Weights of a small GPT-style language model, trained from scratch on English Wikipedia: 832M tokens.
Each number is 128 + 32 x the weight over its row's rms, rounded and kept within 0 to 255. Layers, rows and columns count from 0. Numbers have three digits each. The size before them is the row's rms in percent of the matrix's.

# layer 12 MLP down (transposed), 1536x384, rms 0.109, rows 1307-1379, columns 288-383
103:162118129148140105141073158122170089108135141139111148089181104140144119133083167111179133111165110084134170178147110117119132082129154142166122175106177106033097125195137132168126175100088161149113142099123186101099185076099183159094140073127139101172137137144152083160102128176123114132
113:093106088133059056120123109171117139111111090110184099125212152140158135181168112160122106125147155060108095139162129180091158142165146079100176108105183075114142080129125167121123123108112111068122108183170114160168087131125075093164207100117081141147193088073138104216164072140084130102
075:198133167095130145129097111110116140140148074172124100083129133139121214139161234165117131122109131097121068170134077115085101155141101139106146119115110100105157184089090093103194142102128000094096115135171056113199112136149129152165127089137129115110081122109158148124176197091145101185
100:124116156089148110183119125139146092132154126142096072130122203073128134159151099145152075101086157113070139137147147140163197164080086059099140134078156124120073129168133155114190124156088068144055130092136119122129128140133188073101111103116158207174141158084183103171100138096125159091
097:112112143128111177140066126154168133117167133155156144124134124102154166089110099108110106123133113092115162110114147077123142128161144171122163157162153141110105043094152123140087144164117125152120136138098120116139174122151108142073160110140115148142116095122104120110142157183147085148
104:170121174104127175110143172113133114162087224152110136074131086141139108182134147118097081118155120069100169094105102082130164122135162111166098182149082086156163114134194152071121094133130111186156211116109094166157170138167159110102136128123076134103162102134071136177146208141142127063
102:113068110151137118097053152107120096092108151097128098143122215103165160138121168160157126176089136111144087090161110150152150181101138152067101159150138108113167163159126151089096076168115179068138149126056111127156113103169106136137166077123096098150086159148134155074108143104182164141
101:108118108083118141148048135161078081158157137117193130083193188136106096122139096127138083125158117112107116128110152111099153111069121100128148186074145227173155079149167158166162177157116118121134109103106167157208163088164112080112102150110092131125180174043129101081157114084102146135
101:140155139179119167126097101095104172040102095083098106168170030104140082193084171104155174131102085153186169121141150143116152164120119198130080106142152150112161086110145121135129122129126141101134103142135121095074096133135121080082111113139119185121105113170142178132129125119120067112
105:121126142153094092133169072127141109171178192157134124079142136115134139060068147139198108130139142152137166164080118079170167103086158108119175107182137168097125101095095126134096087156146131102117161101183123162208138121108141128089125128196124147130089155133152116099137101204117105141
101:204168152121148108171122067196144166114173124149171159127127121111182169125192154111089133158145166177144111097089133156123176152071121146158147142064054100130149105147170103205116150063143078170146124088112121124147091179177077154093126144151093123151139136042106134127111136131160141167
109:055085153093111127130189081123127165148160149142134084084152119097090128138103163131166130100166090130170052187124137121128113120099159079134118179110157191132170192111144094132140162103165135095143145120107105052110149176136077133115135148106153076090146164146143114125123107115142061184
100:127066104132125073116142158130104134167134173166097096105181162074122087144115112052142132083116144062132119133105186157160208106105125084114086144152092125136115111133140140094017127161157097175180099074117165143117144114176120110177083153139150134168121138175138218105142241119105195120
099:104124151159170124151148071158168126083159166159140120130125142089128159148110112076145143128164163109080136091094136127082121155055098139122073084184131136176162109164151118110149116112139147126142137171147153138143099083056153130134142133153094095147104164050126188194112118101158143136
090:132100111155126112059145055101155098082150144133112063131137087135076049134171135137173142093140154129121097128136097125090095134125127112137119130117155135100147129167090137139126190083163158078131124082159141157128109152131109164124128184192172131136126111127119124133113141078117212096
099:159211163108120145135083119099104106158147098145113077126152125129070140160176073120193116120146099101064210099120134062136120161133162097126139130145131068122156117094116109114119119152123004129152096114175130077170103122148127170121109089171103170152103147120127136118136102123133137106
103:126136148113098087100068135116116094121148120129169177148146126143123166066109076110122132104137176162162162093089150095115160124136123088132151108166108124169142123145125097073111105108050190082182137127119095164188159152116143117098112106132060061143152123148167125064080107127156182123
100:126087091164099171072087170123166121076142083087130119160156078136088129060105134087101129081122126148144104166170131133140128092148173142162093087091164110174108120150118160157171083160150169131143150085147125085124165103164127115130104168134179106105092128139128208119164143112122115114
100:110107063117095139229124186129089108146129112105133169099172116156127178150134186121118140108140136125122155129072187080075133138206107109142069103141132158130130088132177024110135061149111058130117149142150074149118123122111133068171162180109166123079124156186152154130114171177074096100
091:169104125061133135132145126150082081117103175110150115145135161140140120133134069145134131124137141078109105165136121133139147160115123071124114111161168179100092166148124092190163087165055069134125105098109137167105087188128134119181159131154104103117132183169206105094096110119089143158
102:082138118130128086141119139168122103112123108111133148176133129111147106096161145207125104090115114079183220162096122155167102115140120155141105168165133067165097156186108061142087100100096124155123039114087125186156116107146089108162172074201159162120138149097160156173177085099171125133
101:100115167125130128119117117146153077117155112131107100080114135141211146137109128161145159089100114166128144163081125156097091133163069095111106183174087111146098177126140143089094158060176107147159080129063101131139129098085100204142098118140103171097107152132072153107129158086099100145
102:080118142171105183140066064064144133115105128186223124206123077135159154155155138145175188125103049126156096064095101148125126127079126153121176205163098126080101103094085085149153081126080057161076105162113134123106079132155143165151131111152146136087142072101062179105132084129073082115
095:112135076066119118105116143133065134127155093107132130096098143119130090102100107105070143120155090106105153091116145132153115132167078099151084118076125111156147148145152133181181090154124147131152132113130107115167076096143154117145117140116145154100101091185173105175144155123144116099
095:089135132126129098154156126124179133100055127169187172148135129144118036139131134163083071099124139088090167111185174119131186085105103154125097069131161138119123121098076073094165133141110188123088150153110144066143152139109112107091120094101145110124108104119111102149179143124148122108
083:189114042099102126090113171150124119107061156090096194132147158083109152126114157074097106134139122134122113156099165111133137158076181144119146142130131152112206178116119122147174123102099039165114078185143131156126115097160117123121069155097163104194132143135094091134167097112146147116
103:150101114142196126161130136115126175094219074105084154088130131143118144153096122111114131102151088087149170124152206084154102139136120166148134114122091104162108122131133156096125133095141062093116114172150126138156167124114152117138164116186160109143132119141174128106126139136092146171
099:132137156140160178057138095148154177110110157126130170143144148117121141123091121089178135128148105108160134117083158152153180169076158098099123099093104158129174153172119196141094108176084123179083145108124193122115138175096098080154085110162159148124118067112108207121134089162105112175
103:139089079137199132123113121121113122118171084182116103170091127141156119127187091164137071107128153160107090107118168139150134155131179106142116167121171178136111133188136175098174122117117156102173143164101155074136160170134101130130120083105108151139101142114086114109160145139064113066
099:092151187092143054171139097133208156106119101165062109126145127100154111112095106100137161167157113145087097126154152159120120092117121151092103120164149147137185133182159158135165200102118095089135095147078157150166101118158124073136174106144116101144085107131140195135114080131083081183
094:121136155086145176172108138067139141129167125132121118131116125122087185205139155115104132127172128150125213185076155150062109147132131086175085178124171178141140061130144094186146119131098089144134131129145095132158147151175129150189089058081127173086112144095068102122170101167160157166
099:141161142091146075118140149095135102180212163145150152109148122133074151123190086150198123122132149124167113116123147151133140114123096079123158170160127137189119087135100127139170142134140088187069103044115088122110115175099144168114080132156118091071118132086088106081080091092124113171
102:090100168114144106172180133185128127148121106103146110157180146114105131192092135118165138126096103109109123128064126101121108152143177122160131121164162124097133102094119133134178206096113190144134175110136060141123115125162130098142127173090129121121132174116137063168140100112087139079
097:247119142173110171139153148162059141117119151143170134188116094136113094107145138158158126100125107120128157116179118119155160070087102118136178107118176100108137112078082113115199077142118108122092145100102146140156154063103166106090148188122105086161127147168128111199123144074093127115
102:132139112164101137173138069119161149129126129149114141117131090126138078091112143167134090119175113075127112164049135102147116123048106137146158159136139129090119123167160133161096118186121067193114102114109070112125139162110165089153134127160154131151134107196135174087141149145167113182
105:181068180144135122135111119125096102107142202132172121110154107140151134099071167112147077124115182118122142105154167143142135165076101163179191152173140104109134115145114093169151160114157117148158108145147105076147125106119105057151144138132149119151100111099118135150143080115130125086
098:224159190076167156169145127133089157122126132150108112109172122133121164117077091142093137124098139171116137093135070065096117166074137134111101132147078114161080114212164082116202132125083129122132144147115086119079126078111084140124153151168077129146133086116141099163129136124118132136
104:127163139149129129085100134090112122068136168117100113151082101121141085107100154153137164117132118113107163132148138169083143130117153113060093094151137133138171094191126109138074083130123148097149128150073108184103184125157115201142102141164144123197122178132121107143170124124122126187
104:135107180161177138069204086087139097110136094218087150136080142206042113123152138138117145114116180140163080146132121196163116096125118116089156100071123119107108133081134159138112192090153085155145175144153116166134120108166147131123109117136148147116146119117090100102166141094133162140
099:146123091099173161155101141153103087180200133132111082098146112110064104130142122172105150092132109098116219136061084159129130118180136134134131148159191132181105135082098125169110060080100113100116128223215165145134124115119072187168124155117163139101128124152072116151129140147102167158
103:106108131130185161172160192108091191126114118128074096119148066175111111155103198127125115167151126146136094143066125127142057078144115154164051143146104152146139139132136130154106121136108117139160188085109119148137105126122133158099174127142103163185081165138148146082105094117139106142
100:101128139089138099134132134171111121174149126100149089147159079126133120159119152069120126141142129121083180170223145145202154116125112098114163204080140104121119117140114064147087089102111188138188105094062161085168149174151112127166132133119167097104171172157189124155130148154089156173
099:193200155146122151179129156157116122137144140127104118155108072154113091111169116139122139044180142095085141138106113160090143072141121132147139115100095111135137105128182169076090117150122136092123116137156136129161129091129180115126105158129096034129080138117122165153148091156114137147
107:138097126190153084159119069141132154151097122161168148063088094132128156095045176143131107167113067131117146161086147089094156141129129125118152077105096171128165174125145142149072160075093150106164103153148124137175166079148123106166108144169109128105143068173108083086102150105175136113
099:185119154134140130111154129080135112121162157200126111106114096153104171110156186122148159114136096126081161174072187139107109119095179161197136089067074102170133111163108121137152104156131064099139155156131148129064164148136145116149100104086170145160116105129212148064108152181111130123
103:098148157142151092115101149127064196144096075112118045093117139092121123135115176051104139136095125078094130115150193121112114109146095132071122140135156083122094150094201121147163156114130049083132157112143181108124165124185139155131114099144139106157103160171074111144117104108166117138
097:123174129145074146199126159137085150116139109102180181140134167120135165116137083063109169196093172130133150080158156136092135073163079157108159079113164130071113104199087126105098184197135100152109137163143171179160132112166177150073139114121146117125076103178132152059149119145169102149
105:134119039114150178128155190138118126128068130139140100075095113104143147158137142176063109113095106147125126091175126148184126074099118096109151114184147150107168115084176126085089151097122181166101122117170148135149143101089174100145124048138156120146175111167143142132146162101148144124
104:216078114119154131173139073157100114106121108117067131118099182120092065100203140091116155146096170153104151121146095127158124114123120092105152155112150105083110130116077182135129158106110204144169110122107156118107173142120122127173160159146122077094146127164068089081139199167132177133
098:194130108117146207141150117143182118121158229143143132175127084133141087090109089132157105090139142119114159171091124123105070150148170173073165142143181165100180073127131094145115161161122192169087165139099118124118106163108111165113115106194115114172130106177157114133103119147167098118
107:089147094175142137120178145104074068132149104096114075151140138110151128129157157098118123159120154086139118168116122155170125093137144145115128135162125173157067176164092109104137152146189181115081154145164153139084051187144124164170108163082163117124120142099132099117187180132141142179
099:083091076120125149186082144132069115122123134158177118111113137166100131138136087176104113080133124161131151155193131092107077115140110136139143133113143160131094124121101072118163113114057105133111119075112148143135141070100159132113110127100098118122100146122086093110144124136119120083
101:114122133130108080157117125134140122128159151106122108139147122149129133102153119099139155133170180116125139059166099126109092180174151108146079130139157161173151149182157077110130163086129112175100120144142150158102134091061201155165112134083156127132084158092108154193110112100094129120
101:113089082117146096172135136059124063086229144108121092157096102129118140206142077145173096125160111146097145131164108139160096078095107093124135084112119141103149164184124131110105147118087141130136146185136138142130184156167173128154129184102144105101123167113156085084143091047149178149
100:110145068110102122147136195138073202097124130108154165082103066095118148096163065128068126081063146095168110104146117114160158072122125122092145141138140125141144158097157129143162099159146112155146133127110148148164151115150122131077125118075130196099099156142148158206153180150137113116
105:088165119103097095115092116128158102112154112080186113156104145116143178124098107063168146080143079135108111120176114094132091133158114153151139137163138130086166189138103133096148097133105080143070164213099071087133129135100157163138160118110160133102147111129129102113086171126082117161
101:165107138139050108057125134184147072141123123134124133110104174158102185110101114114068191118162128148169135167112101181104102175099129106149117160173128128139076109093102148123184110126132151079137107096128102110141089110147122119136134160176188102085171149175160092168135143130088149163
100:170147129155099167164108171094150111076136124167179119115122100143111138096141104088067140113107129180122116158103191135084143130111116166150163108147188166094133160123135202138114123130054031142133109078118116119158140165143117096141115083131179157123179111091140121161128164138139093194
102:126104144130139021132142058196085158079126092130116130128079136157145136133116086147091121110102135108155108126143122078152125116159131074167153100076165127158146133102097134111120097171112112150080146133094098156071158155186145116110074070119166156100180104134122128136066080135115164145
108:070086104148175120126118126074077086061117117143144184098149091107143114176143085164138085154069197152120122159131142125111184140105112106126119086147150114143121145123096112145098111036049152125136147142097071138175111137142138168114132125112091136081130143148075075103178083172100123098
099:120217110154073160156151185142098096126174136152103109136134120124122187122126128142082106164119114156138169122077138152160145125145136091094159164146135125091096155184140182125123156103176187118112135080167128092084162114097072154112148098155118094156188130150152073153119124125180193111
103:147120110127113114150153176084129025106122124097065159121114170135118154063096132155135094063166093148123128164182102135070185129127050108099119102156145142127194196104118119189202143115120122117081145148123139100108198148166103115094062087087100098137170089131165133092154101125142177122
100:090147156139106180131059099161100125200132091079127092123156144119101090156123119161127193126111119144190060172180144168117139099123189123083062102070130136139120116138113140124105089135122107129150114112098148136075092073165154120086146123145116131078089077051117138098091137173109158171
110:111110071115094125139143092079132168112058142135167128152134149190148095158108083189104104148109065121129156124155164171144095179157080146188084121103093174152131086111149099134122083108162113050136124193151145176130051135161139157161151183151150138171122131104154143147121082144158147209
102:104136137092170132148102122173136130103152118041096084172083106133108143084151149068119141130175141107125126155139100168161084113089066144125068122118154155137126115147142172135122024078164189138136197170102146128146095122138096146177113150166078059082166073076119093155188113153072102161
101:117153105127115139127144201134179128101143099119122173122127114123119049100146126119098096154065163131153132141023132128107154135154111138115068178151126125144157132114163091114111141122106036062069110128143174181102146156096141101136112097170125098133154213160142141099088144124116124126
100:175149126166052066126172137114118171150104112092173103099105093080122112067107108087181113108132143128118114095108121155141088120075133142111121158095133118158136130115154063120095105143186122120096169112103158142119104151145108167102122139154152109132103182120117099174154123118093145173
098:107142134148146193138146123094133102076070093116111087083134158140133159077088152114113170096125195147130076142183115184141103156176163121153132096170124211141132120118128120111088116094138128131152104122130130114146091150108123151128114124100124110143089093162157124160099107149115132169
106:137107155103119142099123193113139158119131139164135128144147148114079153176150131111143108082164142172138094106137171098159098107159111130156171115098111051146099129130078190161116160143119000062100141146039083137074145141146144089110098150130190170133139095140165125101104076153081160122
100:145107093114131138118167218126145118129152119171125169066104089107103103093111143108103146137161121101117073090072158109156136107114188161144130127155122084091180152142103075194172184082086114160132153116108116144131081126121129148076131090112122183190142089130142153104117158143082171136
097:092115136119096114152137125109142104089133138122121168122128114081088062136097111122099143149132147164126108139127118135145118095171158078158112150138142093142122155099176162134097052119079147122146132154113110182187171192077112204150169106109159146139171109106113111147148145103121097108
105:062121094069153154096196173123161129136071105092138102156098082110173123124115064125166067143155120117132135137123097178086064155102132134099140158137148162155106147139102158140101194120099074192119107120148146158119109132177137155141131097197132108131146096093160109127148140141123135156
102:163110100162132130120127143115134146164084079125162087135090128154107092118116122176059146175079170124153117134138098155117171116131121102128141057107101086126057108138160085152162133124139112101091127106099139160179092079131160137115149136032106156097137179116099146101124122142092107160
# layer 12 MLP up, 1536x384, rms 0.128, rows 1308-1379, columns 288-383
109:149122076136125173068067116090120103130114125128133158124168090062132097071139120113185163128134156164113156090131147106149097211136108126098183113152153160105129098144104091152162110195221085120124106091152125153134206088095147132185161181105133111131134086158154135178150073055138122120
093:137099177143109179098163091158112098172160190134151128140104137154150147112157120079131187103080131125148102082132149156122142137127094106079129131111111123137107095109131137120136120122142100052145127097137146185128184082092158098108162097149118162145166130112142136170111101134119110134
099:133135128163104172067209146104139164161138105123176167158147124139117103111111118098174133147067104156130156175076105180165148168146153134157130100097142173141121128152166114102132044168090117117086111141103101165177102164136122140118076154218163112094111112151147118168122137162095157082
096:121123090110095083162092111145171114074176142109174127097123105121145122094113117151124154124114138153179123105114147114121137066160126159131127126142155177112106175159115104186161154089112085139110122107109192169128107119059036099095088203110151100112112107120119088112151161110154183109
101:127144138153117144098108192153112129082114211167148091236102061136097113132168127102140177061110164083147114117130132129146116135111124087161168103120138136181173049097101135192152113155169111180109114150112084102147180095084077126127091063116128135078190074134080111095148139150150115186
099:119103142099135200100024134168083092111165135137126127166186124130164128097124128128127117132090075117095140116142147131062127119107132081127148148122090163172114095118125125110132080116154156097131120135175070119144126110127107141089109129174090102134150089148133162179181149176094154114
100:126133099143146121172173077161096135153108136159169081128122113151130193163112186125059193153176144153126136102108096100098092096129127163145107156106106113060122112137132099104120142149150146161117192109129151116147128115109112118117169144135150098110124163177113122145143089180152107094
095:164127158101094095159119146141134193140155153138168118181154129150151091126187141090149186085072103101124099107130134096112153144078155149133083144106119123149198107095092166160063085158102168156160146102142152143148140169085159159117089176129217125092189128075145132143105115097072121112
110:124136108094124077193098134114098125210108093170130128136099058095108142148129145104140113060108146123176136199116126098127075133198136176127144154059158073102180117120135136116071058135107131131073127109162162120095211170135096113109148133146193157067149184150071118093092110138097175171
100:119086093147110108134136130150114170127124180091151173135111155154118129146091076142178194116076179149071138156140098114138121099213153170052124141147163177023125137148114083108083117040100129129122137075131157140132200129139095152133150134102170097132132190111134111192108136130128138097
106:176066139082082114160132117104143108128146102108178134163172162132113132128154138098121137132135165123119171102150118159093115208085096083129079118161077095090141113139151179158108129145172085133153089146110135132100147074105076166116148084084183155069088139097188129130138117161154164139
103:130124102144136143111123069108139121089091129144095097173154095102193163161123071109134145163165113173125126128125101153165171171141086206186090193170156188096133163101100180166053060157122084154159172138169130093192144165132171087099084038078095137124163119133144112179175142123128104205
103:110128133108133144149156163113161158149148142082085119113134067046152142125158114121116139103130203166094177105146117118139174114073129160134086170152168131134129134106116135109143103132074121129112179118114147151090151186115179174117110129117093095175134182127088135140093145103147118090
086:124088113090137121171117140105089114153146122110159150088114134140122140125135107158107137104166096100128153129131105117146164123165106160142124155137108111070115180116150084087156051145107137156221143153128118076129150156161205118128092086102198158129077102095138155118123099138142096101
095:124159149110119134079161151152148144118158061070148130119116126083116154121097098155090107097184164122128153117067069119121099134125141073143116109112072091123173142125153215104135133148174101065110125103066134120117147090069133141116102118129153136133158064116121152071153142122219164130
100:115102150150056070097091128139117120162150104167141148130154108149143117069130157129136213103116118120153157134115088156161121127157146104137121212126085137060146079146170144077083102170141176126135155103150155152113115135115136113163125139095167120144170157106140143074153115131105152137
097:079119160169167116114088097145164087150070075202112107074150131147116139133115110160113141139127129103127088103134093090098143139078124102113128117130065142137123107116146114105113118154118157209149133127130174181125062169153164075102091104099070085198157125067136114126175135130102135082
104:134118114113128122244129109120127073143149155083111161089170096088096167100111131119154158089138162148096113132143188095092174162109164122155082178068070110137132195187108019142121146117121100119123155137173076188138130118106117128112052083113139117067174110147139141140163114150167093114
096:144122083192170113145112134118156091154093156141150167140118094112114122109115148139113153140168113153121116070135137075069105128094122075109133141150143151117127124084161177136150163103139112170192101128123126084122154147084125162171165119126103145146147109154039158149131174093150122159
096:135068134078163161106101095107149119115131156169200119094155148132109121123096160144064144121150195101138125152101124165145190117182140162108141138188109142199104098154149137125139154099114098196226149131092103097106145147153144094158111156208114082126116108145109155087157216120175148126
098:162113114138171092127150111135124154099086102187090123075133097114157087077151158149091095119127092112093098066148124176067134130180106097090097179197180103164086079127151102100145139083154160164105087145091084085121161090118161119134147134134137113119110141108153106133115031144100126102
099:129146155164124129202107094097127061145129145139093074097093142196103106111122111118186120096095113101142108128142113140161133100135130130183086147166170096132074084119165121167141114050115108138167105134139154137169134159090147199181147136172083090178185152194108087105079112129161115125
092:148102089102087144072135099177124092112090115136068132143184164218151141132146103135161137120111126144070132160121168118141106178132124068091111084122146167156087075130126176157088150112117146117098110138167088146188131147180111105165102141094145176106099127146115130121159110179119146153
099:124116106181120150165106104115146158137135154128148120104107131182119068159076137058184155096125102182113143145111170143076118179082166165135107168193141155129132150114135112111130089150148197177203102084067118161130136099143108172137112152060123100123139113143135155174132128124121134110
090:141118136103137131138145173152136144116175127167143111087178153095165110228170129079166118130146181123072110083109186168108121075170115145125090059102117160116065099103151093123200117151098040096201115115087146152108135038101079126093121118124200140123121122171135169118098157162110143138
101:136120098139105161165098101130115149152089084171131115149084123148117136077163127131113116099133133173126072151175091104099070089078138108199160129146150123139068150121138129114159160121100093145137165104131132190098087107072166101195132155105147180108111160139160106209149167078114114106
098:094135097201152113137140138130080111162131098090125105157141070184141093200158164092105116138125150078105140114114092134100117159185159149176136114115127138162133094097152123127155108113113108080133128130104115146153105113116096142132074174138104058114139173083177151133110119146121196143
099:168102159081121074147124184116184130135180150103091175107130142165127090117069095125142084147086127088187171123105155104054102150133131159096098121095135110067124118093154140059080114141138168144109152147148106115143152040139090103131135071144119139152186121105130138101092108169162116149
097:103119120162105120060126072132113150102139137142150132145087111072126159148112097168069080104075082127135133109135094109106162093141140121163172142153119167153160120176124089121148130082113137177068092136140103117146113149129075187174165052159130135179156107137124077177154130175141071210
093:098145133123084082082128139158128146106177158182145094123151104125151072070161129178076097126095206161113118148118089122173127172111137098117143113126115072094102145085124129095152121141102113115157126097149182176132110089126159061136159141096137152094128126128132147157073099128119101131
096:083142157086133143182099130122099100194106202166117112104142093099118114145141150079095063143135046114136138121153131140132138169079110168132079113132094104155130164148143103138108078152155143075106116129141087132102126141128154172134146172157093152120122183147140185136116120118168101179
104:171151090188167159142133120136138093112101156148116087145162162097086105134096137116124135133125085181106114141132093124139145165120146130094142129132183086091093160182198118104168099101129147140104129086146117092108163095162115158168144131114140075118150121121150098145143107128132119122
100:149096165188075059149197122134122163151149155221132155081104143145134127179156128122188104117126134103098127101188084131107111138170130155105088116064149091106174143093130071132156106127090122114076147167154154124112144113168114143191114105135099137161192140176197118110165117113130100087
104:092121083103098174104181133183154076121155197145148120073121148177135139164149124122139121128160081094155139047135122187065122121139133107116159134091127146131131112155128128134154130097124075079119114138120131173108185135118100148132130106179094159152136174167207157134159086091105101091
104:102153156108097162091121120168080083117116158148176114122144107208127109132132099145107151137106178149104171109142128131154118135101123129104122074132194135126156131113140090092176151081183199142150090186155135126129101141165128100129095114062126107134206186149224134078081187146131099110
095:152102115172065123116101158110100112165143133172134159098101125126148071168079131176141118135145136129164166139207110153127105152142120111150152150086064141128158159138115109148056108170120109129114168052120158097084207118097119094143083145128107169110121109199129176120131128074143202159
105:137089123087131104136136107163164074152139148157097153114110144140101163135156067135155155158161123136117136093090175140113147156157147100101125117055166153101076094147112181159115139097100171106063141117132106069141088113135115115209110110155156105125101151167169086130151066089186166130
104:115122120139142088188155129115102160144134144162143118081132088128107137110089095143127088082116123107106172108132159094148168106085108120164079123111159122081136162103170123153103139131081165113095094121146081075133082134165141129153124113134107130139157086165059074132172128156124145101
101:152089139093134123149091138109157122150073138101125079144122083121111094083126109128045180134144170144191106122119088094101122157129121119124130087135122154145155146137094140130164168163156125115185133167099132110080190131176125142059170166163145133112197143211172139095135156118089073109
098:136105101154185127184127148106151143052075157097133176058103189103175149096151139101137107125158140167096125139118101127111109064150103172107119129166191105190163137176171125132131093097138161124087110097089087143055182151076101153149108169133113112120200144087156128082143072151135145137
100:136139104167133123133149097141120122160130149080115121148119134143113113177087175042157160150146194125127076135165186146135153086118115172079075107135122098191141136124112179158132083131136219110122115122124106105106157153135182139105198112096123131140184103156174183083112166140128113091
099:146053025174099174111127123177095190098129094074132128131124119090146112132120085148178136154144110148049079074181088110076151169121136179143123119158127165135115088089128131114164104072148147123172231137093107189133144154151118124121091130116128189158100167142143114123112120170109171088
101:125039112128139123098041105090113158166127187124120157178128165138141099160126137137137125168089060113142058129133129129109120097147101149139127185146177093131129149155142139174100092034166085140158125113152146078143143157154105114074198131107145132160136127131133103113101147130105139148
095:105079126090122122183148106098045080123088161189151136143165058171147111188127088155093136111122131076117137153157112168167134128100104129193124110140156137164123055152121108213135148110148086170103122129128104116146141138130118118097117135125073111189116192119121129092167120164181113159
101:138110163100201145117172125140111134117158118108115145127156104107166106077101134144106160121132059136086114103120111162098142100168142124101123143194128119066134082174155137170149149168174184066161175167095060141104107118166199210158129093127160164129136160165121150169094127139096153106
104:138162137094081116106143180226098196120101079065139147106117131112090144070108161113159080115172161074124165145172169133144180137129095133101158125126112124153135176156153149129109110163128121155142095110163126026152141202117105114175122152152182102117159114151115159125168134134128114121
101:072098130122121118155119097082116146186156135109156089118129091098093113113147079086114140149126119110132128103202140103144172106180150140115183067106154068100100069131100133124091132092136146125143096109133124120173129129168152069150143094190154160085133150099186106130134191102124147135
103:089155177166097087143135113080123146167164144040098100163134160161070120100132102068127108152114158130119152086131085143105221120107107093091178064206185131113128139152060106099159129120135146073108091141106152100119147075139149179135072086108145136132113177115122082139110128186093109174
099:121131134137100166159198069148159131119174130115076123122179152145159174187126108125117097171127137093080130115175167131151122127101116111199119170129137183177088140128168052153111170148140133109115165105117098134175127151113163100152137063157134136154141108142058167154167112146132132146
107:087114180094131172161086103124180187077157156204091147149085096106134129150175113105098101124154126125136099159078130114144092114128079109135090081190139102142150100184096082136163136101127096148130136075169118161176175114173160172108125103107159119070155106108142132121086110097126117207
097:133069111112117093127134149180105123100156062112083164134127106067122098129106145164093182148104173134103097146093099161141107162177154137159161090146123091140159106168110086135119149175155116126138134133135106170095173190145149136153130122140170150128216082148082133126130072171165135121
095:171086120116157166122139112083139084133192149157134148117126087185136098057145098102077065114099125183097127161174137163169080135136142131105102145106169091077154129124149124161068157134185075106153133079169140133158095101142181118140135180200169133131100124131135154075121157085100189096
097:085176140090125107104126155113103142206135109086154145101103139152069082126090071086098116102163124129118105211047103108114164115084130100106074148133105145050102171178133102117117102146103137201204095108097176098167155072125124131119164152085110163127151116117137164155105073135095128142
102:139172105176136148170087125091154128087123137142113106131120089159128099121124141158154136089124172132113114058144083104165126085127133176140129144121153120112108211140080116111084148117182145129148158096141119120116114120085138128109133148100132219143153171129137117144119102151094117178
096:143089035091149159103103115153134138134163193123103166058125130162160062118115160135130110097158153122069141105163131166131141182148133107089173101103079130071100084112204156105076176131116108152055072129124127135091112101122132101148136085078161123107132166104104142176161214118169193153
101:136107144087156140123165134171067179107139121142166115073135133191179164155158095138105089115145087149122171110081143097128113138144154138180124126121094118153115115123146101177194097091082159094103081075151069091160144089147097106174144180148161165087126103067201145119141137132113110144
096:124128167130157128108125071175139134081131146117114156074060127122172137092132127105195153123209123128079080134140189170129139101093084096142087103155161120116088108127159136192138124162154056126160125069149130124122117098102148156195208107188173075169121087115144188182120127120134083092
106:118161110121096133102117107140091125098149186154123120071097143108168146163113103147079107112110161110139135125133083066163104134141109130167188121112174150107103114159080149115191113111133070186131109078159190184137123180118072232135132147096201123147133140148194137086116123118149134185
105:087207199106187146118125042185115140124140146122095137134114158130151156104161113102179104123137097150156118128110157131098070074144143139099125148143073096131083168133126158107163112125117122132147163111161137167110135174117149116107140138073144154112103109099148118087121153140127117159
103:110200105105104132180201115159130066168147103111121108114085217126136061164105114170148192138130088137129119091139123169198147129078160146097154056133122166128180137190150156102084119108128082100153165109141187075118088125091071142131092136135086142086125092156158106133164125168135147097
098:133195073118121131160169178086123153152142096087081141108142152118147144149109163137143192154152106135173158050152179104141105124113099115142142080149145134163120149125154151106110167160108093105107043108164061130123139115121125139133139084154122140151136182103141112154120185115155116105
094:095113136097143127070091168108157131153113168167131141127226114171149173130132079111105082123107125113186153080131194123155112106097120085114104107124151169134142137131139132200150177127131081143136129093135102126118120107078115153118161197075140092112105105180026143140117162123144099190
104:117110111201172146135130110140099144140106132104148105117151152128149094135114116121166165085162151163177131116134101155145110172117124122117147135129087174098172092149121122135083172142064140098152158129147161134065139107137155093188098171215135196157157150121106099123163092100117124121
100:120133134137068164136158119139154073132147091054105134095145155136148178155147112121167133064129126132138136074065167147170108129096037092139124132110156100112141154119137110120090087097160164095154155095125086184119174124094130101203165160164129101152133176144161167163112073129101128159
102:123105120121118098151126119096095105095166174098161109104148078121161193157101072222148144122124220128085089148083153083147146153106100125120112149091144159140109092153109136164112106093183133204105072126151130150131089155127118136167174107113137109162094180185137136109115186118173137159
100:143055121132128050111166123113188117144084085110119122125103089140075158116164163120101082133134113171132159145149094157153147132097181110110133182132091144145086126155143120156109119080108134092113110163110167124081136112127122145156160111151139101157162062181156118152156135113132109180
094:150091176194132124042066192125108135184113117124141097114111115175105148118138114127092130093165142104150104127109152140122097164109127131084118150150109131117119139075078120108082129140086097135099118105125112132137065163127095148156089106135149128107137154131080169121109171108105115148
107:181106173143175133166130163157116155139167184149149121099070119157082106133206131115122193163128146180160149160165135138169177152174094108098172200124121144076092070121106160119095136122129114143163149072194130125151143119181139091110098110158153130139104095172144097112156122074132143093
098:129081113159097110149189164141100138156122116117094108120119125094126159123076100134147061128116116171113143103086110108016148140138097143093163118070111090081138137141143147101049133197152115119069114184110118143174084175098190145119068143101148097132127130088173139116117117118142098120
092:066158158107176202062121172143123034154112181095112132132162110136092153132126140087099106162163103154116097111118147143110069158166133122145115159116153147094143105126216143167148151068153141142145080103130146146155154106101137148129139100085122103090085118075129098136152121097091186117
108:137163134102171158150150152181117087114115143148143118105135175103132115129174186077166154123179151116116153160132074174161111223091121145088075158135145132105117113143075150161156081103105160122091105082153121084084089129123101110157103098091118120114139172109125091106150159102178101166
101:152137127160130155167118134095115092117148131107085103168138116151163128153145102127109123109173134152134143103099120170113131137130104139088112111153183212081114212105152080131117138162124145108103150100211116117084178127159152158145111108046151160094199141187148176155165097115118077125